From a checkpoint of a small transformer trained on Wikipedia: RMSNorm before each block.
Each number is 500 + 40 x the weight over its row's rms, rounded and kept within 0 to 999. Layers, rows and columns count from 0. Numbers have three digits each. The size before them is the row's rms in percent of the matrix's.

# layer 9 attention value, 256x256, rms 0.158, rows 157-255, columns 128-191
092:512495491513499556531500569583497504444543469475546459504510423530552458486437504481499526531469545512552515502586534435520615471550534478453533505538544499570569567528500501499445474518506529
096:492586506497554526490436517512485469486523565504511500501512453450576463466511414476514533489477434542472441507509547465489524546485563507433513503492497571545484562468504496495568476559475508
093:542507492515527487497542501433527496525477492456500485528538522518469494535435526501446518510477562474466434494530452437488447513513491514553470502514449523520544510535502523445420441476570437
095:451469483502525494480527455496445482508508517507350598475578503496560485541523499515527512484502471486508511541449506432528506536533464467522555451504498515467476494506473490419529545506492538
094:428493530554471553493529476511506551567575525565549453442461470504430438522494380502490506521521537501470543512514430513495503455464487518464496495518466476537507571468577534464455503494575514
094:506530471528496472438539483531538444489478466460464487528489434546490478514500500500472516500464541467511501460507518524510508523531444585541552510461428467564515513524410461562480502486491413
093:459551489495556502492523471540417496517465496531449511486490495558517489516494435508510528484481517455453480499595509570532475494538430479442408482507407544496525464483457557475498414521498520
098:514489504494453559495469508534556511548535432469543521549517442500502535498420534425444513398498540506525476556488455455493536520442449526515576504528484447501535439645488492593515497484505468
096:439497483479431494550479464467459477464494537514464484507489470461512503565495552473468567540490490456503484466558486514551447548500540455434461474477560425497533510464493553528503427530523425
094:522503486494442416528575484491539464502496497541517460570464497541455530488562563522514480418562523514470475537486399486480503446464456547571487489509532485545550494498489491514578547454559520
097:523544558483567543557538504576519471458484534591516500477542511466549442513417414476468515572551488551554457497508469601493533479562542480391439437550453455495470514444519507459514522508521464
091:520468572494503510487475504498516497520516498439427558486474504477599512552486459448463536510538465518478481466476519494581488471453434494615508547450421448579503404551492496538543472537464537
092:436483530516520493453491425516430493548547528453546522519475529537478432531517532453478537426478553440491473506491617459487557458599483456524474511533551536524465500412511520550510473476466557
092:506462505444546512489487521539507457521529512523513524511494452522481502474437461527459445384550521499470559498537489525530566487415548539428503485512450534481536487559569476539546478462445563
091:421495506546412520464490485479504451452500544525458489503521435565497473541499605530465500407519508476431536493517511452476516458500443448472524508526574556514465490560515591490549523543480489
093:411548457507537542455427431489513532463508529528548545505486508482488528565455441477505545530414587475554565531476439557506448472505502494502456474494434485501542494526486484555545484452539428
097:461531520518446462493510442523365518515465436562537452473466462496489517567522434513466505524460539493493535466476513503478498478488474443566587522492519505553497466484539476440503449445436554
097:474518436467525540538474516570537565528537453488481423556511541444538452500514540480485449495534492495452513547505475481499476509526463437550506508508504481470486528513505491515501549552426447
095:537509533517543537467543519543497568517487540481539484466466507534547433532486514467549432475569481477486440501511512490531389465560464410476453525519464526469476469475485504443471485577540397
104:435513420515541484494495531490453465541480478589453439553460496539519467565527425519534554507497476470515479519515428580488505484494526522477421485524474573497485504493501504523533504488465450
091:506462400498510517498542493486607520489517478555513519466446552456443518533503454546497511549456505511559504529502437545491471505481570448443462511494486473474572577430460489467553528528525518
098:473570459512507518487518520564504468543487464559505477482543487523447544571472560496494530570446502539543467455465495520486549485549479416498461519535540503512515537522456486489496541463491563
087:499556560469406445505506515554442399541538534482554453475516487491538510503440427511498455438572508517472514467528515544506523515536482500491501478564491619550506482470466501432518499495525521
089:452536477545531491511544420512475498496495486485510469515466513498511512428454575444447572424507439480485444415491532426465581438540471530540516506535515514498443541517520518558448535584482472
099:472468487449576517528531468573525539520451530466476465460495544496498446564608444496460461499485510444486552479458536496531508526476564453467513467519512542514472528412516538494513531574529536
088:533529513512464482570432506571492516529469465481505489583518485565490498520553451511512496494448467482461489432488488510456467537545477455598497548439512530469501539494461459536488525534491486
092:517468497476503511461475494499490542441515550507448534546496545545466562473519532480522489450549520514427485537534431539534509478561421525531537460505410444516479527525518476483545459518561589
092:463446481533506488498497444437487584478529512431612583486490470496551508515526517475477515433440492470510442471515480536484487530419523574468499556480469529545497476504514430460551517515463481
091:544470466499524505491422534489501578453544494475445544489476513496545594466493585529469452475518492511552474451519489475485422500516412540578506486482479463524552466556467490519512417477508511
092:517440488520516528490423499424458581542509471571457464445518472489448428452452487538563557428452463566516535524447461528523587512476498531511539540501469486430452444453513482522500507577540557
086:498481540506558514505499540465501460545443484525434548478579462492552493482509548524526542487465519562451512528458516494487558592458525528486479526495463449487489453497437529455526512542490447
100:487522435455512507514559529461454469494529439622547522528495506491543562560471480494509512549549550533453500506501467551517481574428514532528474498511560526527461465553518603489521549465471479
088:530473456453444537512460510517565501450527527469449576500523521467523486496491488436507453472547471544453454513532506478489505499463491419476526521447529517463488415505491463653527528531485439
098:462461434468521479459543499517449483534491434479385566475538516504489392505508594480540529507504508489508483494509499512446510524424566538542510505527460464525502493477461530478468565518503489
092:495536504438498544495532517512410552450509557562557476515513495509478432525503452496468507477474547438541522510490492420507527547534493465469572479550528503521468521548478516485545499512547585
099:555536478478489490494507547456503505493492503505431495453577446478447442525476433523522459603502511556470481526548413550502532474485454457487434462582439518496500506487458498420495530580492475
091:397496498490504476582517480492519505533505402520500478507588524544523529524448528512518530551594480512492465513507565481492483599454496544519482540499482494481520570476504547466516496591489520
093:493478444464501532510481436555534528454542594514498500494497467477433507470506525488503498568485469415496442534478523468417477441478512480559521427496454535520537472471517554520494495518553532
098:451508497529544540502411551541490592527536572519530476497500460446480473484418434434406552446515467462490487508472546523526531498435501444455571474511546519477494530459593520520514483470476466
094:577452470465512502452551502475505450493490506479438512447491516445525462518480480525533522513460554520471538541465539547450581502502484554443537489528467503528531563516420500504541504469536508
096:446525420510466584480491442470540469457421527512428588480475494492478539536476468536533513487526409487429470561535506574455439509524487555541479479450498430532492481475431572533514496396519499
091:467556482504470526577455523429545481478470468522472483567521447532494575504469519516479566535517431538541565470555451461542511533466518541470513541490540570479545569560504461547493555517492447
090:506474470474427479464504488455518537507513521443485535475493537480515577440464477485572546437633459465501487534488515539540503482499489519457497512461517467522543488468591457510499502454492511
098:479509417516530498482484466451511548518464466462499476524510446525508510503456556523427565436502436487440523511522452429473472434551492500506516542447599517509482519546470510554497511549524552
098:498457486480496552465492448540442476473459495522498483498490481496555509535472472458525503504437602481447465479506420585539518453448495521559565550502438449514497478520473467450525461508514508
093:484522470495506511467504462516544460445451565559565575597544469585445532499468533518578493499524528492537472527513410466503485508517499490530433544484388478477527463485469509554541528454498477
091:455462504523512517546488522487429459498510452511549514539430579489510501483481607533527461462516433591501495503476438535478439496474561399511492550476521464496514506556513460481518453510539552
092:490536448498549512513433515474499455551438455397504463471493510446506462471539607502548527507442545559555519491450539441542486470446536536521536556494525397491513546578483463526458426549453535
097:540511487521541508509497467446472471514502452561386504443511497500485418506482518526583515484530481539505457475431477562468443478527480463451451448509461459480448475495489546496528551546452404
095:470479502516554474466514512498566489496535535525468463455454491535475499533474514536494494629510531548457486509485493567502486460449480465504445482473456489553493528453527533458522474436468486
091:606498522451527490526535545537603446529522459493521540495518486493555499493520562503495401516531515528516491505469478495481489448458550512454495509473494481563521560508476500566498527449503430
092:518517475480502524532478491526502487448525564518530490529510418546457473513500501498524508509504521464462439511492409498525514507477476539499581517524445435517450487504501577448445554426486595
093:467497542477484511491467481567560516504499535530529425530476523444504528559463567521551527447489578489526516486469551530494534512449513484481523521575485573442562463532471554469619548514447465
093:511534523441522528493468545632512520476538459447529454495549455533469439462535551457501516516458581502568517478511575457479544524477491523495485478515494478535475584537516484542524409504547471
091:539480497516516499447515566471466467433513489531450540511479539517525527549562534503535471465535530484483506461445474553471481428552445482538485483485473580496469491589463469440503494491528585
094:558468532485511494396493471490488408487494538397456471507547500500501430537520481520494467437557511515510574457475451468489521479526497457443520514518456514488500450556475511474522563515536571
091:546535583477533514485529459416460511503512437528560466485515564492486514562559474494445465530520473504536515453495458524543442505461476499532588535487500401410477593446495487495473483609523556
097:519467493495459514473507514528539425484555462513542618490522497496528476576452457490456603451493544542501448546523468487498495542514483555481498524506509469484564523518447446456516517385490444
094:496475469502526471544472447521427523471506496523508470499506545447476497491505461500474496538411514525471493463494530559465502479481481473484452473448514473544518557455511512546518495495541474
091:449525519518517456477474451519483501499512497453489541512568448604485500536441502495505522458571498484436572456505537378445545512574506486508521549496467539535426443589491518495506518589474520
100:474485529483520549546523442534497513538523453455549445483434525522596413481535460449431482518497547492519434487475481472508439451468507458502441477522554492453488563450522505468457474519466428
092:500459473489453479533509493482497540447481540469512608535549440487550538500516595462530482378495611487605628520511578439541488501483532440488493496451457487539510549492585485524590554482507394
094:431512484525437534492521466464559452469560520534549443495524482576471528529467455503505547501540510548527454487591434562508475369460504490436460506451476481544519470531489515488495549464492515
091:484554456527524529461461516532519495530489392491520524523541444490510546541528473508553480527488519500458521485457501452443543499484510508517511527469455606505475541599472554498539564561460555
089:499523484526506494434501493455453548407460518488430447468550545580538459512483438526453534509476544503453495504547453546488482432554457521469436451544555505537490481409501484444501443508474501
092:491536481512496486526538436560452517479458526505460400564498553430506468544512390495483498540470448490580495476535511526444570517540514484510434460472514514511535542528508496475530464471490568
096:539461544447467531474467513429494587545582473563572520443514520505462492525469548526446457448435518497496525524538510551544473486463523492386469468480485435547512452469535539535519505517524453
094:514421570484442479563488462457509536457477487439468514501490530494496524457524497537538479355443492490590475502441504483514491570524467433443490590477534480538493543441528449549511429448512445
091:475530570464388534537496464520446504510432501409503535475508510457534416486477517470456460547510535504510462579439524575500474548485514423479474520488457473528547483527447480493502458554464528
094:513486553480529530501443539506475530492464518490471475578484521492542506445510441507532500401543424525434531452469435455430538546509536516538548529431490501489543514538551534539460482541505484
095:514476530523495586446488519492574561484516489479464460465470492504488466468479447510502520530530464526448495525421482523430504499427461490490512513469509478521473545485547487502511383543556506
100:495484493482505515486508536527474489555476534519473530509485570444554517506566505486490510473522503453574495511535547516478501487575515446603476466490535525504471413449449512531496516498479496
085:460534465468508545515505487504485516557463558570521524498522480526503467455525517465498482440610466491511488504470440468575483548468480448514500508529492468516433466529493550468550451488491523
098:458451487480572446468537492526472526572500455538548450459511524528543598489560511482473469500565466500497483472372528497564610473571520478518559516499431428437483484464561507481480485549444575
102:508533473454513468490528493378531463575569525575570538489520512517472512502516490518457470458486556457531522500538458563570468528497518581472452531531506498421447428486525492559539480452477476
098:472456458520522496509494451450484502411500555461557545477461505535461557583599584558580449514506561471559469458443523463481417496548524512592471455501536464468450480450490506532510556510518540
090:475510524478605541518443560509489537499549523522513524472544558499479525498606482555520465508449520515528514453503493555449449485551468440432534465527493537397505591445477466558516480523459452
095:516545456570458517532517533455497557594486475496548457509467521500567419432568474499498498521487479445492525461562423523490563477509479581559495536502478529527513458454466540497512569541485428
095:516464481488496559522518453499493515405532498482443483496505459493506547585448535511503541484559496530518524542524452581443510461553513491462472476509488460557533449509440465530529541486486545
103:540476466499526509439525563508436575522463597438508558469504523469507425533518548455516449562461507520508519530463536470518509496484546535515530455491453538374510534517548556455490485552545521
093:484461492528486501525527425557521412490508430434424450497543437521498476476456517451572466428449529520481424555533531501541549484549456526504423492519497543510475463530499546533539555448466500
101:502469509511410531510435573452576513484445508529498485505529456451452617501542476590537561507509460447491441490492473526515521560473507443479525540497477553555568447524496520542492490472504450
093:516532490503496537480558451439531486488509446508499548489556469573443533500500541537482596504404488531428504504520463514565539508533439484499471569530497474463492483528485484502494484481511472
094:486480532485473547520449388437443506537506563494517502503447436490575412486503556465435559513500520490521463513439522474501514478603511509524545513472496499517415528518539479468502480443469471
095:501469513540443556487452547535472524478555584547548488529508533442483470542555552527578492527468491504513499465470491563461508483520459480522540546529565488535495548563538479547512536542488573
094:497435459516484435471519524488493551443468575539520500554443483528463450561515506517483526547506562474476507459499475545490432425439567492486448504486497487517538411500451565467499508447507456
097:499521450519484481462544476522528500487430458511549476503507439477459537483481473516510560527521566465520440504537594485454525566572515545443547519522509499504550462526515414497488539500461517
100:518492469490545426563479514497519502503579538456523445481529468491498534461518559516523528473459502572510474521507481462518483453555469517568500427513479514509477501422506479491483505511533642
096:533554537537460543481459560533466524504568451464614518486527464531478537487516528482526451495499481538508551514501417468467552452507437523562550473487450492549463467482470471555428447493525579
092:528540452439490548544516503438568509433551564477514520529424524468471491486465460492508470542471535467454467476529486483487608452460543532515443491532455534583564465533500497576502440532523501
096:506543547528509492470554499413500479513483520470553488409509507465555473545556492527499461509485505519536489514511491564552517517527441460516472505502509497500465467473520503585490485567445466
090:554493462525549518425441497470455557485466525593522419525558526492481532476450486489472494493484480476481470498450483446477541487503479509511478512525567531470544491502528439577508469473539520
086:476519524544518486535491509536502465445433533511543517492476499445507591486496483495455488441467559525486492481444501531552512521555490469537498441579532507499430484448508562478513514513511569
091:472416485531486496514474504522596439546536521444591509508495491469499575430498535504492478525510503489510453500502567523514518437531533577579540430540486459512442439488495483533482522392488555
087:469521471542538475571458505495555465517521446535510522491512525487501569505458550486498579498500459552503499459485468506583529537542496478529522489517465549479508417506451402516455564465498494
098:529503443531529519567506481439512520572479427550396506460541459542542478460505578568553500468509406536481439516499494488519491481515419461525436528571527495479502464444490494459525513581504440
098:513431450468539514550512458460453500523534524528481561465514492487533480465500490517498435455515498462492546491391481460470450487449510499435525468456519581473476541506504519422476531469501547
094:538530487462495471494492496468472499546474470458481465462495461451477500454462456509478541559461502518477540543505513478512563500516465459518522446542487546526519516543482501442459533428470545
094:438453406497520508557459465599537495543550502449564504491492466510460446489503496503522445540474471523531500500532492548483464486511522413491412501493477528442471472524511464490462473487568598
# layer 9 attention output (transposed), 256x256, rms 0.135, rows 157-255, columns 128-191
085:450520495441514534544527519503520464627487532509471399464441502480514475535490499560428482493501395472515485474442554570500482531527467445541494497461483445533529520532467506555491497465489512
094:515485482420465489557483456497490491457473475488528451540504472523519539547506536616544502501508514503539492511494510474506475519467440558565506456486579475468492398523592469560532579430432479
089:483525541492532502456510491510480551538408491537444550466452561501442536517542492512594485510508520554449548545492542500558473428444483425447579468520499504489498538459575521526514511529481550
093:520491504556456435463482480545487459443481474455538435599417523459556477515512489467521507491475556525470487414486559490475476495503466439476481531562500525596467482454453494577516496487495448
098:476542492441517464493492541467495517485462542448499477519471532505472495504530565506587501480482509504516458442431501586561520528530539473487415514456467493504470499497567494525543518533466459
090:510489515463468482532471487563458556544513458565508538466478507423576592483487546508477469615520516517449523584417497483470478452459550399441458507567471464421445490509523490536499506465508529
090:548569541488518490504547541576517452455483574487496506422483522452493513467475500485536497552501472502496486527481478508506537440542494450479511519500467513480507460404513445482544530423457478
086:473505527531484529456504477486486559450507473502528490448478512532524545533493481477474497503464426495482523493471524461388457489544533409475465456593472572517465504464467525545516515507479447
085:502520482448559468462475567502463530535519539533476494502467528549548444445496467525428448467547560500484544579437587451504466515537485484535483476544535550491532491545450462481401535489451483
087:476439496574524593478504450482470460497490499455529548398471450509510554506424476469479527474486389507526485433497483503494484487553518478510445582478501519453548458463513499493547547498503541
085:492575495369443484521540536474522555493538495460556519581466502516473446481438536495538548575443457460499515456501443485499486504475530485537494499526552515529516509556431489480581459457416471
085:548521438493452505452487503541463569541447527553522478571497504541478569493530554482483473453541509553479564567474431493523607521542488378474476483531452490471532491453481442431475510488528509
083:467538488583538524537549530585537448482544489501494527495498526500422495498488465594497481549547528531576528520499527553534519451496566486482499407436478457487554514463491458519479482496486456
092:476511550454440580499479448432454509530495489501529466459548608481517577468560509600556578550534567576519450552470505522447506487536402478503521430467508511515479499475483491526549529433528518
078:542474495518560543440481468515446520472524511550508495518509556492559501438488413473478500545604489442511476453469518486497461538576491525547452514453485481499496552487524477521480485397515557
084:490472452485483433533529485541497505590550466481522495443513552484478447523476549497485510453624531513530506497484580531440510462497483476470503476533565484521492563525543491535505454508416483
090:437456494503495523565496551540563515490490482488461521465481519476509485417522495516515542511501523546472484441546499474556502464556513460554521526467519467482533502498511473537433514521506481
100:495530460633499448499476506475412494596496514453560589440514456572419505545473482453492571442463514473496481503473521510415552530554572528501501513512381516466448444467501482489455438447527484
092:502491560507420535474559486491483481484510437532455549500592472468508495529539501456490530520551432489472509492498456492482509501473551538518466477530387513477540524523511544559429538499493495
092:513530499566443510554477495469510509528483493451500531430480552512461475388503537535428481504530551484456509471516461516491380481477413558513483493443500522567512528478540429427460530541493593
088:465481486416502529579468560452471528497607599452477534490472490508431468522483535613489501534480556474494498460448598517483517614480530494496471574457532505508491487587524556463532483496485542
101:482534468580530531500487530486485487495576511432551530494502561457531516478509419540523501483502549463435513474540497515505474592518574465470488487561520540552473575516456487463496433543483484
091:496510524494463561499496441495474470458499407536529575542527498494483521531488441497485510516489467540468466530470471495496559450524515554520536433518519435555544512541607454532531512488508489
093:489517585551558529436457536539463412533432490556429513523506467567517488508569508505502402543483510457501502568458466490503432557508471585505487483534473529486510486453530436470514456492557510
096:494474507472465491418523555516473548505547525475490548499523500513524551430441507509497499571435469454500470437476520512497543472594463531531530500460505445528476544512531487519460552532422506
081:559487495512590508500503496428532511471482420479570475530531485474480485539482488456408492478493441478439442528486565465506453529522560511529433460534505482543467414500477454545450451549504463
091:472523558527469472470479430488465448520481521416480540517517572508538555557512507550510518445549419545584454512613482436477526475411495472458514523566495475521438460499487440455553517464565502
084:504518436512446511563490535486486485463573507426452504553498520546388494552424442508533546492538479526487524512447495557560566449475506459504457444496532534396588462468556592549509521489548533
091:536469567485473441491447538457502526577545415502490456525455500496464442505526508473514443475533513491502527515482469477516525451519573479515525450536470576453460537484469478482534605437532450
083:484492473417506498455517526480492560460601490487502444630506450528492496532536512505491529477566461531444521435527519501436510524463440534533451525483475441514521496536492533488515569480470422
089:477490448512554495435558436445503549542481510420479480394391571488510456523565558447490479489508484485451561515481494529521434547529465465490414591548527572453519570483518534524477456498477517
093:487533463513503490514528520440488463583520494478542505490549515554591420479489484495545488438526407452494486504501503471519486405548461472474551576516439473497567520481554452474489570495510547
085:565494570520495498528515468512472548461433553502472574455513514570456452515534454529537538521453437392471493528513471494495428581520483464533499458529445542525506494433507498500493494492491524
093:519438448518499511538536478502497526580522527478606540471503520568498567502541461494423436496544538493512556447464486438518464436517462415455510507559515478428489574484473516494472432478537551
093:489535465485468528454475488525538535516542481504462453461446489483495454491594503574522455506534456510469538499525511587500469490500455508482453556425544473483479521458490483567475541539477530
090:514474434523497554550508403497455500543509560432530491511511522500483573446494521521508553514433450488518523448490497483449488552532581561540497570460478500513517519434450469521538481450471541
083:519505509494519479530498483427504487513490574490502519595442514432472501577471568566507446481384544421462504467492485435526454443569511512436484482505487490527500533582537384488471504468524443
086:502449592534541510477496516484485472539498493423517454455525578590547537510547458490512507504428525512515526414539456485560466551464514498477559518430541427523461488537507464492509543452512530
094:537433557403444440453532457529549427475517533456516511497456532545454508498501545564545525556500582482566529490537438486544504540513457505496558461524576494532432460488472527539470500535464484
085:472473467504536535525538458527431576553523575507557610556507547474555522509540510566592502555543458548539563492493531553472456490450528436525496527452542501472495511546526604509532484541525489
091:568503543459471433538560500553531529506514511465500511483515544538541477544604506530493496495492467458528456513519509463453517525466404514437501519546499546449529445530543535475491478475503500
093:516513512403474562508404467526525510495499486529505497588527483536554457441510536521414565455548529481544497529529558496488418451543511544475477421571418526517481441540441514491490488442505484
091:507474540560429510441548499489490445432553491514524537499547520452519481507540503531454446431551461511504530506421453530497531509535478478506506415576500458508501519564481537520473458516513535
096:525426559534523516568482485428521491476496514511457467465514535524366558485507458532548509505522478494514457453494440482476477507461549543556435521464490578464478457447525503486509479502522486
095:525454513530516399485516464565505524548473531455464519542519521426513469475511536588576485529571467474492559520547503478452525462569471467527514460526500497532458423456459504481454457442473484
092:511489565463441496519460532471524491522519456417550449530486491448528472495441479536438503543498505446495510469533531479481539488497463441506551514489493545486518447478496473448521506492455522
091:525526525482548521497497525523594524474524533480533474465498556505525508540547422535499479482518558500541456490565556468534545555464480523507458518441465506488533457480479545476597490474527491
087:445544464526484478514525484534500519502583548567432476465509473466482535595502423431453500462490501528501519519456523478482506492495458488461532443540533599425506493500514552487536588488521506
100:484474501580553474480581519523546516494517506464638438575452512487529531520529505484500554556452500566433560506509446524465483530424529567446527575488518555463469472515525404484518449472533492
101:455493489540519447498520470543471447484514497504504590504487597509494488457417537565509547528464525469447567529431473438496516557474471562504414535499541581529544507452464510534551529506506588
086:445505487457468583498511483443449460518550464561506473525447500483498510508470469521461521486507482418507478502481514500518504538477487578409512509487493436458468475507526507468505466549438472
092:468549500474515566484517547465542505562489469516491499469426491467532447518441496574555497536511466574562525413551440531482524495511418542538487456500553543413423536424525443511476445461496506
092:535523521531522478550496479400487516519465555523498576483498418587487499513483506596467499478589511589460515413445434491452494514528504522478455475484548431480448480509547496524492513439473485
087:501447514578464434474522435430437586488498550490489489496494516461482478494517489509506516490495496506467523573479556478486416479534551514403540523438524570470445476504483486575465509497446515
090:455444474586520450440426522544553514511577492488461469503504475477461463444474571553492524461550447562539544513525480453548495543501499518424532479451513393523501527513498518530548545520539559
084:521459462568400556462537540511501507502546462538560491581454485529539535521483543523450562487447461504467486548536490511468469471477428467597475466548530489501489563444519570425482491498503467
089:467515448427475488472513570512558523436461463475473542539485454519463557506411471629485528490506549454523524516467442449445473490450516488460412529524485566510505392521550499442538450497535448
095:522558497490517465575460378501542593437459533506518499517496480484398505508511514538562492478495457535490481503486591524509495481573438508438496451485515554504501524569499514528516517520462469
089:513481531410563484458469559511526454492502581442444517455504550472466522494493455543516507464466447440540485512476527490518510539532516498514500477567502490444556568502521504517433453488494433
088:520480470549543522454450515460487487509471548488476531501458537509541501480481472432505470435516439488478451538433503506492504496551446425585469577547546469441519540533417461514560481470512467
090:546504499511499523507548499564484543472540546526485516496534449462449475514472582545526464443499432441498478498420520493461560538532567483542565437478465584516486521438548472508443525531558477
092:483475519483474478469521506567501465498500495524473520469523492488550424465568464523465585525559467503526474462487506518432543491530524477460493500523511483493500585555512540567480474458388531
091:436455484475504595536512507443546538477407545516503488514492468470461484493425543488497528522484487507541484510460499539507544577535505492491498466512506535556548513537586437502555516541506505
083:388467535579472507523489483394505450477560560516505508568469498526474460538450558434484500472540443556479544499502517477530464486504441572487506478435492455493458485467546557539503513495512454
082:491466523461489468455472518487494497653527512542482411517465528485432475474459553451544481543523517547459547473531464517502479503497463500559565529512480502510508489558502563461531506549529510
085:556494493441552490500462607518547520477507564468527476457455535490407512479486528576401484465535543461481471527473494539465430558491448446511489476515472500432504516491514535501438497516494565
090:459453417489533507495493477445544503469449534476476437504539543556456487461502499539549488489550454430466529558511501489441503538452558456445473536492544541471493522459514442565481462415470475
086:473508508494590482397451467596512508529548473431472497419528455496475549569430468504432524550484504535446472485519521535453550518502548554513472477533563529461465473513503451437506490517483427
090:563581468462554477535470532552517492441470496459422484473439582533450482581489431356485550461457468439553501477492474509540538539545503459473444496545550511478492547456507524550435513439557463
093:420477541510475537451499483497534528441531490520578503471541470560466539500519555390516464527456556544490489566528583462503535469504463449508506531574454534455499513483448491536436502454501503
086:537448477534528469457568532517476543436499482499519480563472542549519529526486586553542472500493502521526517590573521480507510540540444495503446502449483516454502493586502498433508516532519499
097:505490495542539456520519499588516495502520558487506474495565473516459546506459451461416472554520552551444478496441453427485513518520416533444544497557517414533487486509519473542482524517462475
074:543577513441509466512513470515438511428558508455546504469405485487543506543468443500478546503578463518504573445555434540465499517533501491419459543491487529513518541511561482519509519497532443
087:470478477570506547542448651463483493459499445481493474437487461482458456478461514451473439500455514529501575489516460513506466548492483537503497464521541463604491437524471557464436522511529434
096:499459443490488468543497502503479515477483387516500551486470551518529540550459448485486478497545526461531459513519531488477484428450507556453512476507519504556485536475474508511456485525454488
092:508484512526496416493482567531527550546502500451440524461487491437539476481510413529444438566519463530477541445457534561483522470480505473536544538472515468479525456495476530434467539537520581
084:610460496484492405526518551491472529505559573532529520508506459477464518523445521556542472527503537481504539578483580460506538570496565538455456493472506489543480503462448501477488495477577495
092:483462461511565471531477481477484510494500459574511546462462512500484514502469423389487437562557431468470510488461470470480506451517558481493506566489503441466513532482537483472460511549498524
092:503582517519477474486533633423458544517500507459515529461480565459461499462526453525539470527489526491510474475534495497438484442469509542506458485459418548456455537555555520547550476485487482
097:476500505493504489531439570491434471501526519507536451416502455524515464454523472538522534470390554499555591446513461493548481440471391439509464500493487540521460513465482580510447519462485491
088:536544509561530536503520554470481502512487537514555543522480554413535481540481498412501504546495434464534560416499467551459491435512531538546538441481489521459516492465516478458508479518488471
093:476528572449487552481509493488496483472509429513447422493591481554437494528358532433499529546477529541506465547547489513523512491491471521437463508580439441460502447510511493506509578479501503
093:470504476455534459546533583498482533542481452522465462507432417456493589518504505528591532518570467503523436453512480500429479470498531524402517489578417580498535416488470417499469498559490507
091:512486493471551494465490508586537531493521428512494498513461530527481501462540474556477468509592556464517463439556588546477479496439518521506523443611485479462445478487528473496478483433482502
098:438480498506544445491493539375538496469517445487507532587475547525499530471454496579434526533571547547483473554545525538540440561458455532486476484459465499419468432477395529470509555445542445
086:518532512449570515521491572472505429560510478531564457404593481462479530439438548473529488444562477480507494503466480475535514558526412485552595557544481462468550542468511452473423527563538491
088:567426434505524573587516508533483460443601539479455515486546501433442424477505536553495533509452591540541547482434497514428558463460567454510509490483541462461521466483478471523495465447526563
094:485472507646467489459440485553463472484494582452514497596470513510449434512543478556556431446502481479497507445491582532540554581520487543562497519499465440504528489494491496445483471542411519
090:443465500592504516447541500486449535462499484487448534586504533472511463478474518344518514490508585488509472468494494497541492510469566463463506564486508499492438480430434500514510521582455467
090:439516481523546498521505448502420414580518493497554571418517438504558467496517465574530475465529480504561481594512545520500544502487524490484562526460570489456509434434556578468529521504492505
094:434494476491480497577552487468509542472494468502446556510576475495481510493547449414467474593512559463472585489471556474505526472464544483507420506467530504462493510449509477457514496526526546
088:489519523485527512524458523496520500472619470434561441449496445552440484509478549476509538477556512551482507502512503583501444440474495494528493478506547492473462485585455521489508536551537528
084:498505538476527490525503516472435511460535489502409540571504481509474410476550463463485556480442558489505481497592480510491569597515504504508506527470522557492505522479453462477504488524450506
095:526540521594551477523532476478437517538556518584455516496509535532531506557530481520508480535519449494477552486528472490493580514540501491497530450519467441455504460504510512487571494494481497
079:488610459583462557493467491436499532495463510461499408512544507508522438462419508468464500540534523493476445519445599473405531534465524520542524464505501486581450532473548535544538524499569527
096:488507500563471516405504464500476464478483433484543475505462546529570536457487530536469532531520486520448547526416526491481550495515524486420552481481416501430515476457469487513480491463432496
093:488511482496446497481548437560538478494524499514531561493444540547482534536461506528514560449447511513547433505541460591505468472527440554484518543572577499486473579522530517524452511419537411
101:494467505533500506566499497540511438503495511501520467572529505517527496497521525464440496422505466506499476457538571503446572483493452542494481507531502500471480561461587472595480400490507515
086:535553577681487435509516453569459510512542471422435545503519508497474454488453512555481573528490476434561539561481529457480515504542479565535470498514505499541462549492477505491563429519509484
# layer 9 MLP gate, 256x256, rms 0.115, rows 0-5, columns 128-191
095:448497519518535369538436480455504564435549544512524531520525519543509501498558544555468461467433462506519520475436466516545484504575486451586471511513493453528464505544557534523390473534542514
084:505509449526457496477509559421396545541458530529485534474503490536506452548484544457506534536445448422478519472503517531544517565488457532549486484537511486439513451454431518489498479556445572
095:517499543488474548495570467563526457466557524532445501443486580471508531485533529481480494515473568471464513467488483524463494491472515456582547504519500568497576532479423593449536554513546506
109:447550476516450517534564471485568518534519524551401521502497437515546525502441519390476443586483573540507455531534494579502488477502465514496561455499472441517512490483482518470543489481526460
080:470559485446497516538539544512541509513496545504491541436528493479533529478592534436499547473472534584524490440580533514526522420489503556535473473535526517520480451520454495479589524524512485
084:484553477473482481476467463508477492507427464469507522415493504459522551483458499594553542559516484499485470498478491522429510431473513526554491558508532544488559516478531543474557475521441541
# layer 9 MLP up, 256x256, rms 0.121, rows 0-4, columns 128-191
091:520474436520499503488508473455484441534599546525471530500461527482544430483442506517541496509514502413467505548466509569435534518503541552528469479493474552517505571452503479537545559456469534
085:517499521514501512499517576403423458513412509524548477553477486480565518487541522429495448542462437480530521492555546517537538445524496469541528439538500460487506506483408507469508546526513509
090:438477563439477479443565485464529522520486512590446544476578495449508527415499494512477486469404568538450491509567517486528572499469412491462544537467482495580430520483531473525511502550529538
104:486525453485536512461510468466511532436550493538459561538530373477528437418413539394510495553543488504551507483546549459468532484512554508485514447579537392472544433516478545477572492519516497
081:524473437497548469528486512492468509454394512507459499386551492495486476608465505445528566528519474474455479457527525444530492492468500458517473516569465456532500535535541484530448506506515565
# layer 9 MLP down (transposed), 256x256, rms 0.168, rows 0-4, columns 128-191
100:468517471558454513462548412537579506546491452538497494510437469441549443558514487434472512480550525421522459545574486472513486477519467495478496533519481469457539581575487559524487513478524527
091:578545482457497479440490498438470476486520536452507561528383482547499510513459558490539611556515491456452535512494508563536457476499465536437423504505560444452479409430504433510500520473518545
094:590540460464510456492501510510500526493520539441545507535468519463465534476522506492543459530516501487454481470477449517427481535544494517438552461544514551568427495488510437434496502511508455
105:473471500486468465491479425563457523485483519452469502503494516547501468454462560499489401474476513573536519484495472521460436503523517494492565539529516464519517500549498504443521493527527500
086:494496547473542475505498489634538475542541501472498555446480531510538510486453495560604482521492428501554509488529521462522456436491512513501528546418518515524462440497562462466525507546451463